Weights of a small transformer language model.
Size: 16 layers, width 320, 5 heads of 64, MLP 640 SwiGLU, vocabulary 4096, 19M parameters.
Architecture: rotary positions, no biases in attention or MLP, untied embeddings.
Training: 480M tokens, 1832 steps.
Each number is 200 + 30 x the weight over its row's rms, rounded and kept within 0 to 999. Layers, rows and columns count from 0. The size before them is the row's rms in percent of the matrix's.

# layer 7 MLP gate, 640x320, rms 0.0768, rows 430-510, columns 120-159
097,218,193,196,231,196,218,227,193,189,206,208,197,239,211,191,191,183,246,242,218,163,225,207,192,213,209,254,212,208,199,194,172,201,161,154,168,181,197,157,217
099,210,210,187,213,218,217,181,169,173,173,262,174,237,159,194,173,242,249,187,169,170,195,199,208,227,215,191,220,155,203,212,177,210,229,262,196,185,215,195,197
102,163,234,235,200,208,221,231,70,260,219,196,171,202,185,206,212,226,193,170,210,245,185,203,179,220,230,143,196,178,179,211,190,211,264,169,217,240,213,225,241
100,212,201,244,207,190,247,139,214,215,165,206,226,196,186,231,250,231,233,181,186,214,153,173,185,214,229,179,166,164,261,191,198,208,262,197,213,217,187,207,183
098,212,246,212,240,151,164,220,173,156,192,225,159,241,220,198,188,195,186,179,195,196,195,196,246,193,305,195,206,210,184,199,260,176,222,169,164,223,176,172,251
097,213,252,231,245,192,203,170,245,229,202,154,215,178,212,209,198,190,217,250,193,189,202,232,205,178,226,189,215,151,212,206,209,234,198,188,169,158,199,169,160
101,188,222,241,175,265,199,143,218,212,173,177,147,163,196,211,171,189,200,257,175,159,173,220,149,208,243,228,206,187,147,227,223,187,221,188,179,175,203,226,197
101,185,232,244,192,195,248,181,159,219,230,193,218,154,200,163,156,204,226,197,193,216,204,271,190,189,203,160,182,185,160,234,205,216,181,188,172,240,221,226,193
093,173,192,250,158,233,177,167,175,156,207,216,173,176,208,230,226,179,144,210,178,221,282,182,220,166,229,164,174,245,224,244,217,152,224,159,271,186,207,219,211
098,151,208,191,264,193,191,207,186,211,206,175,204,223,228,193,173,237,194,198,253,230,158,176,207,197,186,208,183,277,218,173,259,184,302,235,219,178,186,200,183
101,206,218,172,234,160,211,212,235,236,147,114,156,155,225,201,197,178,190,215,219,196,215,165,227,213,212,185,228,198,190,222,210,188,171,222,209,199,168,208,166
100,181,242,201,195,261,229,196,191,204,146,246,194,252,248,228,251,193,175,192,187,186,180,221,195,224,179,248,192,136,199,208,225,189,205,225,192,204,213,230,173
103,181,255,225,194,214,190,212,176,187,179,219,151,202,224,220,210,271,184,199,235,206,225,249,219,169,156,197,138,193,174,186,199,194,194,241,165,146,216,185,182
097,214,254,204,222,194,194,259,161,198,177,222,235,181,172,203,206,184,209,163,175,251,184,229,180,252,240,156,176,198,152,161,182,181,212,257,154,213,211,156,216
106,197,141,198,260,185,197,194,222,194,241,171,178,144,247,209,221,224,133,214,254,179,213,175,135,244,211,211,187,170,203,212,209,168,154,219,161,246,198,209,183
100,169,216,221,167,212,222,156,199,141,214,228,156,186,250,243,160,152,192,200,186,190,231,186,197,222,235,223,234,159,221,156,173,164,237,215,175,244,210,179,237
104,190,160,170,172,119,170,222,189,255,173,200,212,219,174,188,222,185,208,226,200,210,255,204,174,194,240,201,237,167,213,181,210,246,233,208,177,226,214,172,137
095,166,208,246,164,183,230,192,238,205,233,177,213,190,205,179,175,244,168,170,159,218,174,179,193,224,216,193,235,191,196,218,195,264,213,199,172,185,219,209,231
101,210,186,227,170,200,195,182,258,241,245,174,234,183,180,214,193,188,199,216,246,205,240,243,164,162,220,217,155,172,189,186,259,183,171,214,170,202,217,218,198
096,177,180,175,201,204,167,229,190,201,130,168,243,168,208,235,206,184,147,195,198,157,207,207,206,187,221,188,160,185,259,194,227,183,200,261,160,197,187,155,183
101,225,223,215,225,166,197,230,186,222,186,235,172,212,169,173,191,199,225,188,206,157,215,198,181,225,234,201,153,211,157,211,124,196,226,241,183,207,235,220,184
106,230,205,163,193,190,173,177,197,214,223,153,217,148,134,164,210,183,176,205,169,203,102,236,234,229,188,229,205,211,232,220,207,200,167,196,176,233,156,215,160
094,207,212,190,195,220,206,208,184,164,186,201,152,168,179,181,226,200,165,225,236,228,187,191,239,248,207,255,207,217,233,193,213,217,193,178,193,197,183,238,152
103,214,197,219,267,223,236,203,215,236,212,241,206,242,173,163,163,234,228,164,269,142,199,248,226,234,240,201,193,169,224,159,249,200,235,174,192,179,181,189,217
099,208,190,215,243,209,122,212,276,225,168,214,185,204,206,245,221,231,173,164,226,192,207,200,190,187,210,193,210,230,181,195,184,166,215,197,252,225,162,240,183
098,196,189,205,217,252,237,147,238,209,231,193,184,192,208,227,162,148,156,235,261,224,197,237,198,180,214,225,179,201,148,170,233,192,206,234,219,234,187,209,234
101,198,217,202,162,203,194,134,242,227,190,234,140,217,199,207,189,201,191,211,250,210,179,206,198,137,200,213,214,181,245,221,243,216,201,141,161,249,182,223,199
100,207,210,257,210,117,212,240,158,185,207,212,213,193,189,218,223,210,180,204,245,214,227,174,145,209,177,200,190,170,236,170,214,197,177,147,203,157,249,221,200
102,250,186,193,188,190,162,195,160,176,219,140,164,206,234,219,210,215,207,182,216,177,117,207,202,176,234,201,201,215,200,169,203,177,244,194,217,227,212,158,133
095,200,196,221,165,206,245,188,210,238,217,194,212,240,188,205,246,229,156,178,174,234,251,161,224,186,280,194,189,219,154,162,184,230,206,206,232,229,218,216,222
098,192,216,202,182,246,155,139,200,217,216,223,180,176,201,223,188,209,133,261,181,263,177,186,182,209,165,174,229,218,178,210,216,237,220,169,162,236,174,202,206
099,236,220,197,231,228,200,163,253,228,280,132,218,181,210,178,199,200,227,199,229,190,180,192,195,229,170,215,200,173,179,261,190,149,194,159,223,213,200,169,162
092,184,206,275,170,204,213,210,235,214,238,196,210,207,167,184,158,191,180,212,272,241,184,161,188,210,179,225,221,217,205,160,221,177,210,230,185,221,174,208,216
104,221,181,237,189,233,180,263,207,193,172,200,196,187,189,209,215,245,211,179,194,207,270,222,252,243,155,202,192,159,199,156,164,217,173,188,212,197,226,231,199
096,192,237,187,205,176,181,191,171,240,213,205,184,207,221,209,179,216,209,256,197,196,223,205,195,170,243,211,132,232,156,129,190,177,221,229,160,183,223,171,217
095,129,241,217,214,186,148,178,245,190,212,206,222,227,179,199,184,219,164,214,217,218,233,170,261,196,215,188,202,197,208,191,165,202,236,171,218,225,165,211,194
111,203,241,221,226,204,171,197,220,189,195,140,178,136,191,209,189,141,240,264,186,173,211,199,195,181,200,235,123,225,240,220,185,184,215,205,220,174,210,212,188
099,220,194,209,208,212,241,187,172,146,258,186,230,245,121,174,232,162,162,249,247,194,239,189,166,196,216,208,159,215,226,230,238,199,162,203,233,123,194,178,219
094,182,218,181,226,153,216,166,217,188,218,188,192,199,227,238,220,192,238,234,200,178,195,200,213,214,211,201,229,287,178,257,195,193,151,189,196,185,211,219,220
098,191,197,234,249,146,214,200,244,253,238,267,190,209,176,207,153,174,223,180,223,187,198,220,184,194,210,183,175,210,196,195,160,190,215,229,189,191,196,186,215
104,244,175,228,201,161,215,202,209,260,193,237,172,239,166,187,238,194,185,182,158,152,194,209,186,217,172,240,179,235,252,182,233,188,153,210,204,247,160,216,198
096,194,201,208,252,185,165,223,181,188,202,203,233,241,199,170,198,212,219,177,204,233,189,184,197,206,217,247,176,223,264,183,181,217,178,221,227,167,227,195,221
110,184,123,220,239,189,170,185,138,146,210,192,237,188,231,196,235,212,196,180,182,148,242,207,120,188,246,222,191,218,174,220,223,177,204,217,151,217,222,211,162
107,168,179,212,213,231,228,194,205,176,174,239,199,218,179,223,223,159,196,240,214,184,186,240,183,153,221,192,188,199,235,223,140,137,231,201,190,277,180,187,248
100,263,184,187,186,245,194,220,187,212,161,258,223,201,168,197,212,201,210,169,194,178,248,214,197,163,236,270,241,180,253,215,213,228,236,212,160,204,237,212,195
100,196,155,235,231,131,191,181,194,208,194,155,206,177,192,140,231,153,151,231,246,172,235,209,231,165,220,173,157,223,196,235,188,183,197,195,212,192,190,254,244
104,212,190,207,175,173,234,164,192,148,182,192,167,218,165,195,177,185,156,234,200,216,196,220,243,176,187,210,164,162,180,208,186,280,200,210,179,208,248,206,247
102,179,151,176,204,234,231,174,267,188,212,184,215,197,198,207,229,198,242,224,239,191,169,237,164,145,235,133,147,177,186,130,207,202,199,151,244,207,208,205,214
095,197,177,189,174,250,208,212,250,198,195,197,214,216,189,199,173,261,200,169,257,213,194,195,180,193,218,180,145,181,192,228,207,205,182,263,268,239,198,212,150
094,172,212,134,197,182,219,199,251,196,249,149,221,205,196,183,184,162,248,135,246,183,216,154,196,215,178,169,219,149,215,226,148,144,176,160,240,230,222,195,204
105,205,218,191,227,234,181,176,178,171,188,154,186,197,196,204,193,209,214,184,193,213,186,207,209,240,201,231,176,186,227,163,212,176,216,219,212,260,188,150,154
099,176,188,223,222,293,235,153,197,173,232,223,175,200,192,155,180,175,184,200,200,197,160,226,205,223,169,185,189,193,224,200,170,201,195,215,207,83,251,220,207
097,199,225,158,157,188,158,184,184,225,184,230,247,274,154,192,232,158,196,218,221,212,245,209,243,206,198,248,211,146,218,175,157,242,216,181,185,190,212,147,222
108,209,165,157,245,190,226,218,148,214,165,170,235,248,198,171,195,178,248,178,215,175,219,214,191,158,191,190,173,223,249,194,190,161,231,182,158,179,223,182,238
100,206,173,221,164,257,190,219,157,222,126,251,215,184,189,197,236,227,153,126,212,245,214,201,218,156,261,237,179,196,235,168,179,200,255,180,156,231,192,213,164
103,274,222,216,173,224,234,227,133,196,168,172,194,170,203,246,194,164,136,233,188,266,178,176,154,252,171,178,197,167,220,197,171,206,240,215,203,210,203,170,225
098,231,212,214,216,195,119,138,223,231,194,178,219,252,190,144,181,195,210,218,220,164,209,187,187,154,210,190,222,276,179,203,200,192,141,167,219,214,187,178,201
107,199,169,180,209,173,224,248,231,144,226,178,193,194,270,251,200,200,186,219,261,228,179,192,198,197,203,220,175,163,228,223,152,161,218,188,206,144,246,256,245
100,190,155,194,148,195,212,194,205,198,184,190,246,169,197,176,193,230,165,176,225,220,189,233,202,213,183,167,202,162,170,252,192,215,167,248,216,197,147,197,205
115,131,191,226,229,205,174,111,212,190,181,243,142,223,230,228,209,239,183,212,193,178,223,189,204,126,226,224,192,212,210,208,183,157,243,206,200,189,199,199,188
096,218,234,243,184,205,135,239,189,211,235,210,242,262,206,205,201,161,214,243,235,175,221,225,217,172,140,188,217,181,221,184,196,240,201,246,191,149,201,211,133
101,214,206,209,177,213,238,223,182,212,135,215,215,204,175,178,179,193,181,171,201,175,200,188,184,182,146,222,198,191,178,185,204,187,197,222,217,183,195,144,205
097,232,188,201,266,181,215,231,210,195,163,211,199,149,187,260,222,188,152,245,217,196,196,176,202,223,200,169,207,170,192,178,151,203,180,192,180,233,214,226,188
097,203,191,187,252,236,156,166,206,191,248,239,199,218,227,183,216,198,165,207,181,171,202,214,240,217,222,170,123,115,219,258,209,222,227,167,183,227,166,250,162
096,202,166,188,216,236,218,230,272,231,202,200,200,219,173,212,196,216,197,151,257,77,176,233,163,182,238,182,154,230,226,224,185,165,251,178,229,217,199,214,172
099,215,196,205,215,187,197,185,180,186,167,199,185,192,194,213,220,141,197,174,259,191,229,166,185,228,166,209,149,145,244,187,132,222,196,253,206,210,229,178,156
102,212,205,195,228,224,122,185,185,224,189,200,231,180,175,148,191,220,163,176,211,214,175,185,201,207,218,194,254,229,218,195,187,206,119,161,157,230,240,202,210
097,252,219,235,182,216,190,212,213,211,206,243,157,206,237,216,193,221,182,219,222,203,224,223,217,225,190,218,185,224,215,225,178,190,263,199,270,229,228,182,187
097,212,160,177,223,162,213,230,185,212,181,220,167,205,185,156,232,183,200,193,194,211,187,284,192,148,197,168,152,165,240,197,203,177,165,184,206,240,218,209,156
105,235,189,189,221,213,164,193,178,165,166,254,212,262,216,215,187,190,237,227,167,251,198,210,227,207,261,212,249,161,181,211,144,188,233,209,234,284,180,221,260
095,189,207,199,232,213,110,213,198,194,207,167,214,185,204,164,166,219,200,166,195,165,229,226,233,181,258,194,244,173,170,184,205,206,168,204,276,234,200,180,161
097,197,195,196,201,145,199,167,186,187,261,227,194,230,221,239,232,247,207,195,237,201,187,145,163,209,171,207,223,185,268,185,242,165,246,192,168,215,140,145,192
096,212,161,209,240,199,198,219,186,195,178,201,218,198,222,249,224,229,207,160,231,235,247,205,197,138,187,204,260,191,169,244,220,170,215,235,178,245,249,217,239
098,164,184,170,164,155,215,232,186,141,199,214,177,154,225,237,167,259,213,203,233,145,165,175,205,239,153,179,214,171,221,199,233,156,216,196,209,207,253,243,216
101,224,190,184,181,191,194,208,242,200,183,201,181,179,228,202,245,287,189,247,223,236,233,231,193,193,200,212,245,183,206,191,205,225,164,144,196,211,195,164,181
096,227,196,221,176,171,215,151,185,210,210,182,205,169,190,226,200,251,230,172,189,192,156,191,192,175,211,190,169,183,178,196,175,169,193,213,169,241,175,133,190
098,197,192,205,227,180,227,225,193,253,219,215,280,192,178,163,207,222,162,278,192,192,213,254,211,183,235,187,156,235,165,197,196,167,205,160,168,149,212,171,200
099,158,195,210,208,201,222,165,177,210,199,212,248,166,236,171,234,179,223,178,211,206,187,202,190,229,212,171,228,173,201,263,204,166,187,243,140,148,191,209,219
099,176,183,244,189,212,236,179,191,182,194,192,183,213,184,195,198,206,210,242,242,309,214,176,203,203,169,211,166,189,208,260,207,215,168,236,210,212,236,234,173
100,195,185,197,212,120,154,190,221,174,211,180,155,234,203,253,208,225,162,199,209,166,244,236,172,221,223,164,271,253,228,214,203,158,223,187,188,210,169,228,190
097,214,206,166,296,186,216,169,244,154,201,234,177,209,210,181,261,152,214,194,195,227,170,187,178,148,198,175,194,200,180,191,214,168,212,144,151,186,210,231,239